Weights of a small transformer language model.
Size: 12 layers, width 96, MLP 384 GELU, vocabulary 512, 1.6M parameters.
Architecture: LayerNorm before each block, learned positions, no biases in attention or MLP, untied embeddings.
Training: 126M tokens, 7667 steps.
Each number is 128 + 32 x the weight over its row's rms, rounded and kept within 0 to 255. Layers, rows and columns count from 0. Numbers have three digits each. The size before them is the row's rms in percent of the matrix's.

# down: layer 2 MLP down (transposed), 384x96, rms 0.083, rows 187-255, columns 0-95
# up: layer 2 MLP up, 384x96, rms 0.0831, rows 188-256, columns 0-95
down187 098:184111083163114123169156137131137134156171120148096089086184157128069161142124167065120136129152189098143113111134140040178102141108102131118096097103097105111142118149125102138088115170084114130115180165113127131162090176098138126100105156139100161178166141109170169137111095202048148151
up188 086:129154079096082097123155052083125129128108131159149115083097188138121117120168169155157121123132117110126088133126098096118121053126063174124129188098103111090104160144171132087148180113105130096106173182124182184083085114137162152174156156121132128157171121160116127117162078189111147079
down188 089:147062100143129126078119144132136141127146143090136149105164157107109141145099153093128102169204149211159119149102128141158144039099157108152136087127147120149084092124140094160118153109195132054116184107094122120145175157171110168134102100087110118152079103169105121076060103125090115106
up189 102:121100133123101114077094125115095184110107160109113130150182102110143174169136135143157101124101128136177126138107079150082050147170125163174109112091146139105176137182118141158103176101159130083154112145097130124088166129181108188126188094122120086105130124119037167083150114074151165077
down189 103:144205139123123079154133102145122110133140125129151129088139133117091139148068082141108171102119154126125103103132150173115156150116046120145135141088121110081093181154098134138162142094123104157046093205182108124132182175144133137168173149133083119134118117108086166225118144096132096175
up190 083:122145206147125103128137174129117070124142122183139165111078097134177168137121145188097132107111137135138057062122114140119164177183118148101108120128120110127149123125131101099139158118075128044154085111158099166198130114159099158111124110080136138140157170162084147125188181059145125110
down190 091:118157125091142134121179119129145155111108136095108122095135186109103107117097115098137149096092111159131156092163157129149134130047119092113140069119202109105131155131124113212089124094132144135184156138153187162124130092131228198147109144156161119140150073117164137167042122103122117134
up191 100:070112115118155144109147132203126131136155113192137071161080114120160100169125167149163144141083104103094080153138106207145101171100134089147141149123114108092116120117095119105103167186045157133122121116136068175112089118157119135150115132169106146118182120192121135106085196103136082097
down191 101:153127097188099108089146137130057128138109154141133083136139131085115093100252122184123183142125149077186115137080173144154113116182116128161119129124135210146145081108102150179143133093132152076098140107087126113125195176100108148087118135112136112113120123097139137080099108149142146132
up192 101:096104068164165127092231166163105094159080099147100171114153156115160133120109128117104128107127161095135121120148121132119086119150149092167119160182113109099129183140135104065184122132080148132084144145091138137137079160185116087128108114197076047106118145087112126160120136142141181106
down192 105:095141134229131108167109113159124114133087170138076095127098173125092164121234123112115147176115124153112125089158114139137096199114130092164205150138120098122166179081094181120152164168085084120144128140165136119084111114120153086097155144123088123087139109165121109109111134119094088141
up193 113:205076161105126158155139077151094161136125120188082131153157148076123151123111138163162153106097150094126108146141161149118148096132103099119121143107120124119153097119080069135127186153113133106107154054134057145131189161137038157161155088121122104096139128225122116075100135133134121147
down193 115:152101135034106090117106108076214153135090163140099196114106145091098158125151154100135097169119142157137154129083107175074138078136079137199114181146162129132160160116131157163150133121132208144111098093174102110134118143111063112155136122117096133148151160118156155063102120126148130121
up194 098:133053175135205101131117162181193133165119110131198110071113119107109144155134121136180144143153195124118165165099059153084113086132171126121129143188142176094114110154088132156063117138116138076110129130128069173136171133151094101111123151113124094091087117123078129115153143115130159098
down194 096:172110164112161093132176086150158088144128137116080139137192081137132084145126101137123153094087123072087095096076095170136153148100140117109118096055150156111082096102082106150160119138128129181178153117147117104159103059137207177204125145149129123111117113097148109166140164089138129178
up195 107:154138099160077175181102115124138154131110143090139138169115158150140123138189163111114170147154130121119128152102163028078110105119137083178153128141101120090164111129158070123174164123091169181118158144068176153124051140105108123068083118091139079112124137153076151136177128097130167118
down195 112:115142204177166102107104079129167130118154115140118138114086127190100156133109128118160156098179109099119142081187125117097085171092118122121146167043118124145155154065099196162118103167172202170127099124130130102177096118102126110125190102157135165074113129111082118102149115126097110102
up196 115:102153232167107132093174163149128131136134088154132109188114132139151099070116117147159127102130100127139181090126184166083135127086063152132145141141122188145113109137127146158126134177110121092175139083182099134112099116136138150169155139132129159095046182065148138118143053137097135098
down196 116:187051083116110116132161097172159096111131129102123142088126168106134096178148123129124137089117137087081101154105116126167134139123171124149121070097120133155165154114139096087136160127148134159199210117096180131161147063108153123102094121139122113137088141049138097122056198171161128136
up197 113:133088158181110090091137092121103101139113160164125108140109086099163121141112137149090070157100153141124212127171177174120153117122123076119098141110135135092089127154131113089137206070157110150199159117117072154075102135090171108158134123093139127125104145178110205113139106126084074169
down197 112:107061151179084137145112147092137076066145161114084097063141153141086100172161170093148135142103152179151155160159142113087147112115105092140138145114105064146090101110119092118173118174096083166175162144117104172110080158126164151118184119116109133132063169188143114093136092121181129129
up198 089:100178128133101102135187153106102228122192076107128108145142138066178143094126131120142156103023122157110129134153181137102129067136134110181119107161140155117141085140104156116130099099178108173134130151094124127140112087119104081094125179150087119097079162144108173116177105163134139131
down198 103:168125121165142150103095163124149096100185127096086092161140177154158110149121099137099118075105072094148152111130184084167112101126106095100132158081101135145097087094154181127150132157180100124199167138134152117100176150100074060128149155085169157091166127087112155160137049122138124167
up199 109:096090138107166087129124170132114116152145070103117202145092117108072167123128155130084158096104105131160137119077120171155093154144214155133124150155111151124101165113090052159125114106102067118174129176183151116181123123144109204145085106102101128088157127157128165116176115144088172129
down199 105:111145154147108216105093092103131117136104111117093128138181168140086073185145141071114092148141169126123142162105192145076125163137078111179114138167150103159139123134147109099139160105152140108190154066176120158073119137133169122123100146128105097084129141135123146156116072182036155117
up200 113:073077172134064141076124186111130160148114078129128108127097215112121137129113103153179116097145112106142067110154149091169125173119128127072165129099135133117104132170122142110139170100153181071109127143155178088131130064104138163158110170144161127153117125095100147204157070151115162089
down200 118:143074179136116190116120161124146075111136075132095159112090130166147096153150148110149107161091132148080162176093131165156114070139147185152102129124105152116087071092122201121123131106155073118150159100153148085117172099110076155122176083101102087193169108122097138086131068157157141143
up201 099:147131079120171173203138153112137126136134127116124158049137104116144141121145151108139121101082172111098154104147128136151093092148069098154114171082127121123207175123187194098092108173141196108122115144124135142087098131162130080131077141152042097101079078143133115135115141085147161136
down201 099:129102177143114073132097062191135127109128186149156142151085108118123098214140159138130172101126133129065147134135136158135144113159147099117121230121135102111138110112130143125099163148060183093151107114119151164144107078121071065128126114130098124127156088154135096043154121143163143172
up202 103:157130084174096141140130118056124158152088171131117119087113113141124133171192173094170186132146145087175133128086128087101158109127123096130157087074146119123128145156146121150167146142121143165075113153121144159086100087122164132134090211122065167164138220120096121097097091085112114170
down202 110:150154091152121146091105106138142133148096150161155094148173035091097157079164166160111142125093136112155145124088086139126095179043145166180131066118146128146172118184111188104050144162146163117167118104112128139124109131139139101151083189135131141110169105146156150110107108117153065093
up203 067:103132110189127122156091146094113084186119052111161113117160149065084157142155182146165122087132139145091101121174074119154147125090174120118113109091155138105150115113135121151138132111110138108115111102142120134120167192116112090080163129137137056076056151180068125200147141097107177100
down203 083:145207132101126190155139118137142107135129169179118124116068138167120133101100127073098094175103179112184148107177072161084141130192143135136128098114068123185125123094103106097142130167189151124140121133114146143121099115045074153126131144081126126142114152127170150139103156159100076062
up204 091:096123136115069127098123142124064145087122158178151141102121094129157138107127175188118178109125124078114131117105152150155105075112102129178152117189140161116111093081070089182119157155054190091153074090126135120152110151111176143161107077111103135113120175122128171186161104129148173174
down204 094:104148069130089121173096156133144099128114136143175086131117150066166150145185143113052115138171159129088148158156138137173088116104133093120117182125123121121204104207151146097124103131107072112121146121126143099089109140199110112159097110130124041098130157195148099154084123175144125108
up205 111:104080107119154153043142129120140161183152106179162150084170130136123199163140089119165119148129142110128083126071153199124094105125117142085117161148066049110155135166139080113130129120121128085139096124129130084190118096178148171134136122134129111101145101128089191127170092079147095096
down205 115:111115164143216145118111095188112108123163152100184160119144111094134131133156169171101121109095124158097091120135146159108123102137138183088124086091189153184110100183071083139194097158107089111092159112141088142162158089130143155109078152103148121127079075120065173163117124095118101142
up206 085:153091137159165096142108145124144109163116134128118135075169120128202087138153148116140095235130116117156148093094128107138125120102137089147171148088145148123103179160084130132115118199095143112154085160131211085132150058064166044126152097120165101125106147169159105108108129112124112148
down206 088:158107120148102125123134111123138178176124123113147138114143115180116096095124105158171149118127182148069146141111114107161166140169093204099077126115117157092135106163159136097104146093136094159138130093172133164133196226087164125094123075108137107076067090169113104096079055122159124115
up207 101:119135074122138156140143141106116165142158124124117112096190084081169197145061088156106130140132135105162200138144177089142065100145102112096157155090114132103170161112105065117133118139109153074161131108147144124137153081125138119200185164085173108096149084136130129094113103065071134162
down207 099:120089136056148111094123092138116194188134195123104097114152137112169110169135177090187116156135117118129135115134115109129195112137090169174105057073165134124122122184108171124119124111105166082116104180089182075140127086135092123122126077153138105138073120149152133079125112102194122116
up208 088:123130070105144101145171134114080117138149053149093122049117074115153148150145163137128183087114038096167129099123178225138185175078107131155105125100083120103168152138163154102108171141111134112105183126137096155153146151110126135143141071111151125117174103125116133113166153158120114152
down208 088:057162065196130160146135138078126121123168098076089121052160135207150121122069145150168174144144084167145107131148151128087094106140120123101127135150131122151149119108099140096109138172143131167158114113093089139096129149085113218155144135138155147161130160135140099093184081109111085184
up209 104:148117086130105161109121099083100088145127184166163189158197110113161165116119157154127209123113141104110145076085108096143093111164117146183147135115134144120147120151076128118145150149113128075098142077143100181133102221102147122102120079111120110116124085101038098146134105128186101144
down209 102:107141160171120162176127083115163126161091073139153120132108165118087117121173167082145098093169162093116126156130091111123090135088146154136103114207116096103131111179104168108201114129150117131192118081082156128195124139138182165112155084171105154136085094110104126099131170152111065077
up210 097:156098130133102122155190089132088147160124136125111137129165145119148125129183076156111126148117125089094135080140148090159048122135130100214145135158130075105113176114135099124156130168117059163040118147139120170064093070138085159114089130118154114092144181141118109122202128145145147171
down210 103:155149114100181068089086096112107133155149105076105124160124169117153172134176118120132125110125116072119094182094108126053143149111113119140176074103159102141142123139073185165162133162188181128071090147131138121123141160159113094128196106164101192165094133076166149141118107145117163091
up211 070:073174152111197085075087070160218137149149093126112175161177180153087116159132158133100108134139141121085124142113110122155161153089145109131137136166165103104128169167106139123118136100077110125119073165112097134071148122128132126112144098171125175123126177115056146078141119096062141168
down211 071:168150055113110113108126159095156146174088141167120129127122126078137123147103137115090107132141139142103118137186154178115152080153177116090196070113148199134073145079198137122111134124100137094144119111124096087133134110196119172119164114186173131150119171091207114123116094115185133103
up212 106:140084110108138130046069153163138177131157138126132126145185096141174125160137103155115124183163135147116108148122149150143136124088043136142101110122050127164142102108098127127130178155177101169093126133195171186089146121127071098154086126125176150121153148151085087118136132087095158063
down212 098:148146158037132153115147100126058129141104150162172088083094170204093115170127107124134138137083124122152164082116107121153126159151136145164084146101145203136096162164095165115107163168127169132083086140147149099095069173115134105073130107124123182127100106124062097104138102131103116180
up213 098:184122117126190149110130095163096190180131093073143195120124126109134169110140161111160124100160089153086150081158124140134109134143131145104134131142118142128174069164126144083093156116107110150143101122155066068148133116143111111093102128102181144078135088212119114126216111164104059119
down213 097:086121132119107138146146124160122092112165196176096149124141141140105154111105170158075114125147056096095103097118050171158138144106120164157136121144029130136129141096146108168129173094163136167106129130150106158197107093124158154162155139175070080101116118088218117112124147121165122112
up214 078:108176151166130123106095151151123121148170124130100180082151149075140071159115183142082150150056121106202154115109133087143082168134188142106142110086140174138092120126053114165124121128078127063158086105142167158141136161134116160146131153132043132140132056151128126144088123115106099130
down214 079:157124123106138132157204158168066155134127076121112127188124107111132173127149197141103129158094158146128074156063094132092111141162195137156130165077092194112119116062119103124076087106143150098127147155140067153113127138133139136109124152105057094149132079187154120155096147168123153123
up215 094:168103120129184124059121091128098160087178073144101098115070137119140164190103181117147125118140086127106134118090088096105102101127147142133136148107137118187083108118071079113178160108133157174109177147117108161183097142170215203175132132077149145128100150134121120149128152153099127153
down215 097:120129155149104169138164104169130099094152091162133140134162156079089129106165093137171152094137106155134118181059108153149079103128160153138105136206115127090101130149135150174138109100104103117175122145140109102131155178105065153150134096146115164122211065101065096134207125113081119178
up216 099:110161105113096137139211115104121141120124166135159163144077138105178140102145143100155148091081132150108167166160121110099131127141135148091165147140086134092152139192133087116144116097140139075124099124207083094144158073122080128195112100050157123139086137204106070151136103092089164122
down216 092:125092187136120156127192097098141105160089158078152154152173144137147154123135167093130134127129076112129146087108101091095077080158126150136192110068102155117071134098141124097130137118097143126143168116107184090075134094131127205061138118120160065156206190110152125111104148139143098131
up217 062:123119134163106098106092134093099108130154107071127145119134118140105163121158109160118093101152095130122171113188131174115165075139131146102134086077117155061088073150131093137161113168146121121106153141088148220085157158145168072130096176123121099097135181113062128173191096075095166114
down217 066:162132079189074076075130178129128121157097181180107134131137035109165099130091101160127114113166129122131129145147157183110153120119090102135173060136068128155097151082087163151146094194135149092133093107125147075106144118133128121135113171074192143134125108148160104138163107074132144133
up218 095:097145129139130090120170127072133161145157160165117078133105082092108124122161142098174127129051134179135143088167121097170124100057177122122182113118181112167145134082120160099177160140133147101104121145105107085174088127124103111108110138116150114214146126191093133083132137160135051178
down218 091:099120116152094152104142142102082149111119153144082171122077139148143133073138121135193152144118122092150080138058173128126096115105069211089095136180175121138134146164115162117093141149165152119114087155093137102082129049131129080201161093118146181151160117069166143106125152143149162137
up219 090:199135096105096097118159097123097061119142134160128142155162099168130124157165132145101137108123116115098103083136111111081151160056148145100182079127134127114148171135087151115119116137102135122148102062140111143137143188175134234164144113133175053123124189189063142110126154118118129132
down219 084:134106121141125150127090155135081111106132111170107109103127150115130145085120101145157154103152081113104115168126157140187180063195095118131060145161108138142108097115105103129143157071146131118079198098089117167171120122139132093115182173107170131121139149023173098180106096131188134089
up220 126:096108137156116181155133168077049092090109107113116099082148088115206126127102123126130141119124119117097089111131172184108143118171122131129163149120145106080187190127167132070116129153118133157066176132192084160101130153155188122139157137122161083072164122145144141185119109077130095105
down220 122:149134156159095142110116117144152190131169139107162136111121113060192163131127119124090145147168191113122116107115126108061188116155136131077143119128144122146128150088172159102179153095095140092181066126154145125070093078144179108124083123098095126076108100186167144152094147144042102130
up221 095:080176116182089144136193116111092082098091111083137082143188147120168096164119134147125158134113138119097106148137164154095100092121187115094128139143137093118153108144142156139127121170105074101085126044140154209161118147108169088107123150137152095127102151187078132191174127121084116079
down221 086:132112156093106108099159109163154095131101103127187128134110116131112131071106126191141117145110174154122118128130138099158100133131143153122114155171176124150160113077145096065119149201089178135176120100136069103093105098128050044132143093208086174155128169141142102098175110085153139109
up222 121:110135196146101132118126103150129149128083105130054129180129126090180084104159147053137176073122144103135068130134232133117148147127164122152156161158171125085164144128132142107144150154080128123062145083090187119133162142086133141109115112060136107110144141174150134073159127158125100132
down222 115:134122128088126087096127141157196171152092138103153086134150109127115158102160121206085151147112125148129103103128099114089141144108145185097128173103163140149127107076176098213138142127119096113210104067157146099160100082111135158128196103121132158063151078142090128118152073080124121115
up223 092:122179109116103119148162123153155143116116099100084098167148156132194122082115181134170141135085074157124161093143160077148115098086107155092134099095148074177097125161099089153111194140112126133177122122227111190139127110071162160122092101098094126169102095121122101075102138116133133180
down223 086:172069099152198077085141144158112076168056139126182138143142096096179155144108086128080126135087169097154119101153116140105161100198148095128125153171109154080140159084126144108158178110114112141093088152122123078076147103137128161138103131132139137113103183171189160090121124077140093130
up224 106:137153117125067162137156102151134089130175114144099090163150152108202130085133089133134137126085050091135111113095164130089163140096166183121140095110120164154115155135152110148125137114215103103071162199114137066148099116153101132118168107131090159092106159107047154139127160157161143083
down224 105:189113141103115182159175106176136095109133099115154110165136150132180155132057096105128127182111124130086118150098157088147115109119138136112152130079076077154176101128094146137148136147109088146221118085123105144090174115128148066171140170095187151067138107131135170110099110088137192102
up225 098:113141125118154055098160120130158138131114089123084089097072094139080167133202129153200144131100212164162173158104131097159144164090130152113170058151139163144150142087123166113144086118153149147162100134098153186117116109116148142087090128124140114136099154183075175136105071098100138120
down225 098:115078113145116142092127153097196131115107177134143103127128116131178142091150106117115160170169107095104100176109104109126105126119111184156083175149160055117157148121131087087180152112173118127084114170116216131092166161102137160136119147080084152132152170109118086128193103069096126191
up226 096:081160153162132111156105165100110149084138110130167141145145155113086093085116192170173128107157109143134102130142103156126200121123148107138173142110195109057100149182112117135128124069073167105119073147097128151096066162100101149102132169080091114091146100188114178157139148137119062153
down226 093:139123149089131164143178099166136136104161182166132106144146101162141131135120103053155124172140191083125076120179146102113096125130134142126092088095132142122136078086122123129056106134211111141107166097127100148150126179097129085158163172106123053116069079094137067129148135151172123171
up227 108:087149108137139171097096069129116174120159102152096196088172113145198097138092118106126142132148130140158119153090146115061111155098130141204128133140240123133105185108105092139126144128125172144077071129093150151139087098123109101076144125134163096115146133149139137184097127106062139159
down227 107:085133152127077148194136103113068133131165156111122118092185078134117138130110141112157128128107124150080165143140096135168135143131123113157158149139091114128158136129073139178155130114135106145152128059209148126133104100126162117127061181104185124085048059151102125176142156124158042114
up228 104:123129145132127134132115133151060166154058097182109110142112153109180118027120152125160114175128109126107141090045159174116125109114140103144143188177114111104101170123151137194106118137147108154151135178134134070092108099114129105170185138111110072093096164151118145147141108192151085096
down228 116:167113079072113120128114157121157100202156169176111107118140138051136148146154110118126071148178143090092163156077138155143198145036108157110142075116167107100123142107102104094187161112136113105141139137118141068109145102160156140154059138124114135094133145109130125113102144144212112123
up229 088:117090090137146141149104148134096110128208093102101173094154112130164167183152178150118116083109085134174146166165139145127103091132108146122165152146131042099156139094162177094110152098096088088066161072094169136147112202132115120086104128097111077098141129130126151140185147189115114135
down229 080:147143044110169085126132196113162113111152159097124068150154131132169159117150162116136198126082105118162143173147137175126080100088094178135142143154132084107153154152091156122115159139063060167152098141092154118156166160134162112092133068180103130133082103163117165096097106124089102140
up230 123:090100168090161107048109187178098130162091183136069093126145106111143181146119096096150128169126146128128125090101152174094110091064137185139141114109152148157098160077087132137144103129140146140105123121130112104121172039125166130126118092135152132085112114129155161226116158133157169100
down230 119:105111165106154096100081155096082170093110133141125211147095098156172126139172121115184172150140169166154178140133181167135147070077151146112118115190174115104098085140114130143103149108133137047080064131134087050144153160139128107122122105101130132145132101158133143133126076113180108151
up231 073:115152134111143069127112124174152126111136120138142120154093145136153085172170118169185155120124117130058140107128122106119145099112118055120162152043108155237124118107100120146110145075119086117143076072159193182081149100121171112148122129137163129171108176170145159143155112149119174099
down231 076:163148123097127175093157158136129133190083105163162153140156148100141177147142144119127105147143135134187126142162176112160106106145106134108075059104174099049140116087128162106156178054165117154086161143111163104085213163105110153139138103105106118109176090137104147171137081098119113175
up232 106:106084195202081121121165163088151109171186076054123124130176141089151149167185120151116115116081047160184142120161101121158171132118143097169138156143175159119124128170098153082170161117167086115165118119113141093148126101090100091123109155142148130139118144127120131079124069098119108129
down232 103:138150122113182094106083158106077118109089098148209165172134091126151160127097072216152125112148111111085096124099143106127170150155135134184127141205119126156091129136103081059122107117125166134110132165120156153125180122150091129145131098136171140054129106128129083131067186165129126095
up233 094:152121121092110102112121119152195115125070071113117115127169101084119103094116119132138152142103100176121094096132187131072088095126166149109148145146140140180086061126074141107143192090076124146120179151134093134180101126159164104105173069133169203162094139097121144146110078165148170157
down233 101:153115083111137211104156116172125096117105094159201128175113152111136187121129154119130105145122148112113141118033151113146084154109154110183093145173115107112147162145142090140133091157093132126162123128032114087106137086142098089108174138110121117179202062093090119117126147136095120116
up234 080:126181171169115163168146096142149154101153093109173151074156098123122135117152106158119127144124143095095153121141118121108163073095160149169106108126200127152178179063169125125133163129142032151129093179164110131125124075138127098159099124108155105122152164198118070111099107136062073104
down234 079:106150185120055160099144083082063092109080134120113103147088126175162142100119117108135117101138188161137145094131114165100136139114117116104135098162074147122116193171101146105131059150167183162156114129158149182118098161125124145117030155140148090161104099098110144131108197100143103107
up235 100:148052086153197081133117107074120157107134127089161104081133125104137159145117137138136167160081123153079116094078159141094034125166181156176161167177130091177123128137110133097127109085125087171126131186153143069123134146143173121167125129080093106153101149113084138082131108148153113146
down235 104:099065138135069136187146094118215174165095101104131143139129172125105104073160145162171139095115136095056090136117144132117107154130108067117139167143178164093157110127141143147087108144088143131177111063152159059147144120121175114116083101179089141122177090118160138161134107107109122089
up236 087:109152133089172121093170086135117148159143073102100208118154110168128167118189110159167139140123104140236106080141162171119072128138139094124150143148062139099125110142137133121136168117128143081111104172121124119074091082054127142077076156150150127135111151160090164105163121144156101101
down236 098:101137130133117131071147078095122099099123150107104096081096121131193074065151128109136129129213109100144154146162167164092075109143101109148172111139168119173101110173196096129186202101119148153131151175103153128129136127090122135106088079158157062099098143148110122149104088096103158153
up237 097:122180129177128125148125135124076105125093165163080116126087165094200103084141059183129128142165117169152122112125167117120127093161146114171111174074095149162144158077133108107123194136172073181107135117174135098175084137092109170133140130141137111122112034144147131113165145068120100136
down237 095:140120145157137103085157078105111121174131095121102130094170126112107107131010124156161115148173125152184120147125111180104125125116092146176154110111141157171118129141166118159099126068168153185120069123215128131064174088163137150082127126138147098117106149142106143138118149139174055100
up238 098:052124196130099175041113141144115108157124147151192123073100137182119137122122153186145138119179138164103121136093099193071146134107144154121165097129146095145089119147098093120151160083179113151115183156093106159197091080088143134125140085134190140127120145113094116112103147147103136147
down238 101:052160127162131147147151144172120137135106135140186156092152148112069189132103123131157131133140096152146113134078092080120109119202118106146124163084149122122099118088167140159102170127104171168093096129144147141167084131182113138076120108103149128196146049117138129064068134087134069086
up239 097:109092164178124092122136164151102140099092154116115214132162088121201172115166166141153132185158064109095110086065137137181100155107184116132160114106204108119131141120090121129111140209123137098092113128133146161121107137136166100121123143119097128105127144059136114192100106100136154181
down239 099:188134160127143152091131125126137132148140110142122083120106168107181157135100048108129145144140129125111171091144175172098153082165086159134149132152101145169148134102139195078181097108121125155096082104195074132057102144162081134092041159145148126086114201101134160135123131097132119131
up240 112:114110157165177090172132100189096142109131204133083148113164064103113176150128196145195085124071103122117170081103136046064200155129164148115164120145130121174108147124165111148150133149093122104139105149115105137157118118102113143107142119159088085124146091125105149089119173164165117119
down240 116:185099133124100163151167183088108111120126130155061167112170106119108138164100126187123111111173090110095132130116139121128088069147109141100099209111120136125111183149143145068120126158070135080062136170126104148094103210122127145146161138059169161092174130117132157158148105092105126162
up241 100:077134143099155167121104143102101086123191075161129141137122144115102122114134173113143162142166129111099102023168076135144139100175129090088138141123095147117130220091122080084142129153058117142139145125142166132102082137149099128099152189147102112103128185122094161138191166152152109173
down241 108:035121138144155184086144158088155155161031158173113132179113133159149129145103149179142112133165124085110120158108176144149127133096133137098114136138168084143196134115124115139052093142069126152138097174116091154093137109160152081121167160127105149115144125152148152051119078104122159140
up242 099:176134110141179143101146070193085112148135123121070122158112129076119174100103066162117157085086108115115158148117158193141106159108080223156105157117114100124171179135095101112130165128102094104104131117139106099113129181128158151189112064167153121088105102125107195146138126134158149130
down242 101:166177131152143127089075112105153136171108137089094159160093109136115146113114079205159111081087089183168149147096080141125100085085083138239141147064114129181147137106112144125092106139135161117139122134171139144165130155105137130077187126161086136181121125121153087152135088150116132158
up243 097:129131189139117108093096155077109164163155100116137116141144184086115122162150135144179177199131160091144155036077089104152153088155169126116126106123156145122095201150172112088167126177113147093148081127116083133104120144106076072121101129190145113132137100147135106167130146106084077107
down243 099:189146147069209142169063104167105131134108174154111124175093171095123098141124104121136093103132118136132112067128145070125179116081106112104119157149107111122138178150158121156081113128103204082131140126170171078119135120113128136151129129116124075084158142146149098118053160205097097120
up244 102:128099131130167197085052144103132167125139163142151105105143104167136101111157121151143137123092100124147116134113131097144099084150122092120165134118111115157041147087094104113081126149095112129187137197169165115077219187160137097099112106103127089128162135120130098166167136164055123174
down244 100:132109096100116144125152133144080172163111128145206114104131167162117191175088127119120082182143163120096144146114169125124116169126182135103084102164117124107182137129123072169091099057109161129164127037146093166140076132131073154176127113102155152141178124157124108082084114149091152107
up245 111:125129165071157137117170145092149068160126139136149066099134214077166182140122141116142088126128116126151121121130137159223097094112122155111160193082061105150171186129077144075156121137108121103146116117122076150099119097131141188164122131085125143136152115164098113127073105123173117126
down245 116:083165143173087111111106099150129153119129153130148152114147133162069172118133184135106143150136136125177139141126083112115117160093147164174078128166105102127120146095178153124142122182110146131125099075180149217182091121095077105130175155112155125137098029153102155081139105137106051111
up246 094:184113082041157130142063095102157119141111165162196084112161074123171159149104130139139125137135081134196111097145098114137071110109128044170151156098151103171111101097134106112131134144069134140086142092144078139118127131148101162104106150171101087174140119111119163128129185081146123160
down246 086:139130148164105138103195068105111154156151102120141133183127154139083161150149176081136142136138154098125170099132151128123143146124082155131081123164121081060113147161090149049103148137122132074167094144106157152118074119096074119188121089092127127167166100107201140092124156186173112082
up247 079:146175108123112117119159178087138137160075112069139133145126162146122119083127126143133169113152165178046167140084175160128069116062103141118183172075149062161145102133105099090087139169129134105113149089113103087166159132123135160146144123086109137101089118107112190158083122133127182188
down247 089:094101103140204141130127152113118090109106106154123195085187118096168090114115087141158121117151135147115129178142137144124099061186054113089195116090113112135142151155094094096098110144146149112156099136103128163149106161126172183131119074102090122146090140104134132179074084100198122181
up248 112:146103164077184090148103147174154202141042095141072046120148122101167144131119150114140111157146118138119129103136092140147104073133127132144115158131125113125141119177138149104131106098083129137085171182107169188139175137130088065081152152121105146066094173100135140079158129170150170120
down248 110:133090203058141131159172105061183125094060086125146151179154146100133091090125176133136105094168150133105075126094098180138140131083150118129184103085134151129120167126142103155133069165083157147175154152135108168169166127121134164126102067125140165157109125094077141107103171129147111134
up249 102:158153153136138076073171132116130146136136139092176106113108118087125129104189173169173159148087137152108139067115122152130114113177174141137168172194125091158127104125099126190136082125073079124093129097141111037178090134176113119131093161113150134134058150121098102144185152096152112105
down249 107:110149087092126104193143110141131141121142113096144130140195159180110124188133123121082129136061107117110125154147105091172188152104155104056146129130151149090114115098104094112078104105182106091182123116164104156119109135173210189179073122143138163143105097096116125112092154103173105077
up250 104:077128121136127168121166135088120153123141117156118112112180100130118080167143114133137124125045098151119092087169106098163120129121111078096166165143095140167155147149094096179112131160164173119163102165162124144120161132144213125198059087140080079117168134202128101150154116073087115119
down250 094:135104153135051130095141116102076140159123163123176152155120136091088145122172096172127170144098083147134155057073135152143206142128153181153134152104137148120079146082188058157171053107081131160169113125187104134168094152104140106135131084126093145102131102181129116099129136114127131137
up251 065:148100103057187084127093159174166085131126139114179074117162125143151167061095100157101147063153114079131079123158129126138142120115071090126147100089187110111157115099116138090097139089165107172156089118140102120132181092140168101165121085145114156084176098183132138076123150150123101160
down251 063:183119101076089137120152030151138146101117125116100176126060099176142101154139111139172108128099147190122165100069112151166133180116155161096129123104093201157117115101140134153128133187082154096123126151175152108114100126117102122077183130171155128150143107113171117146122069110114100059
up252 090:148120095108180165091164110100130115102148132143155090109102165119164108140107155216152102062151085062098124076118123141094196128123129090163153117153126139126106107195095077108166165149121137060138150158124104090169136100147177085202118112142098123140125147163125110186146115116181165135
down252 094:027171092115153072143115138152123150143077136082080053103127097131112075122117089075102129169119119170122125116168137139160196173127170144113113093193084074150132153103087142083093155135105126149123114144169130134152125185118099125146169133181128102123160080124090119141147149177111120157
up253 084:180112084126135117072129175159149130126159077136087136099058096139148125161142121112129164116064135148090137027134150171148140105127142138151184148047115144159104164102153075142100116147215126107118173126144157174148128102166169104118136099133052128154113118139149089140111166128107114102
down253 085:137170141168130101157121170074089122166091096148102118086137035114118126129145158110117108094135109131139121138132183116128118145113103086122162057040164117190105099113191126172124153129191066119139118124122104168191148156144189129149085084094148173118133115150109112143092106082146119137
up254 086:174138053116110116088161118130120095137132095093152055137143200085120147103123147135147117099098103097152142118086203129131097042121098148070122124144146123077165129165159140141160149075121098169094166167100149146156140129135130069159086105092109162101120129150084153170147108185179140157
down254 081:150102130077225111130088116134067101093161096070095093114185116133153151168148099207163124098194102129143099160132181079129143091114130116064140094123119092104152122150194147110122115107101146176114178119162114131135165117149174121111108149146129149130081163117111149136116133141156050141
up255 089:084142144143120182135120167145119163123193123149044149127045136080142107142125168062127132139155072156149104168157146118103156092120098139180151142087143146092142109083129132086114115100095160115106112103125178162160142182112115141144127093102138124061172124186116160173159097098173132066
down255 097:077151072097101193148081114132130172100125123196093146166060095135167117134128144122103211153088166159119107144086136100138133192149130137108146163097118148120189120110089103115150107148121106111083048129129124133102080111123148117091115168151168124111155111182160124148171153098122205127
up256 087:116159137112150128144060094139081103085161126113089094157141141115169100068091136185075151163146100107055149092137168148112140107114155085119127168125159070123138147127171105134155127136096144158114134142122137167102108056082087163179208174173096199104122116152171161119114133096128118134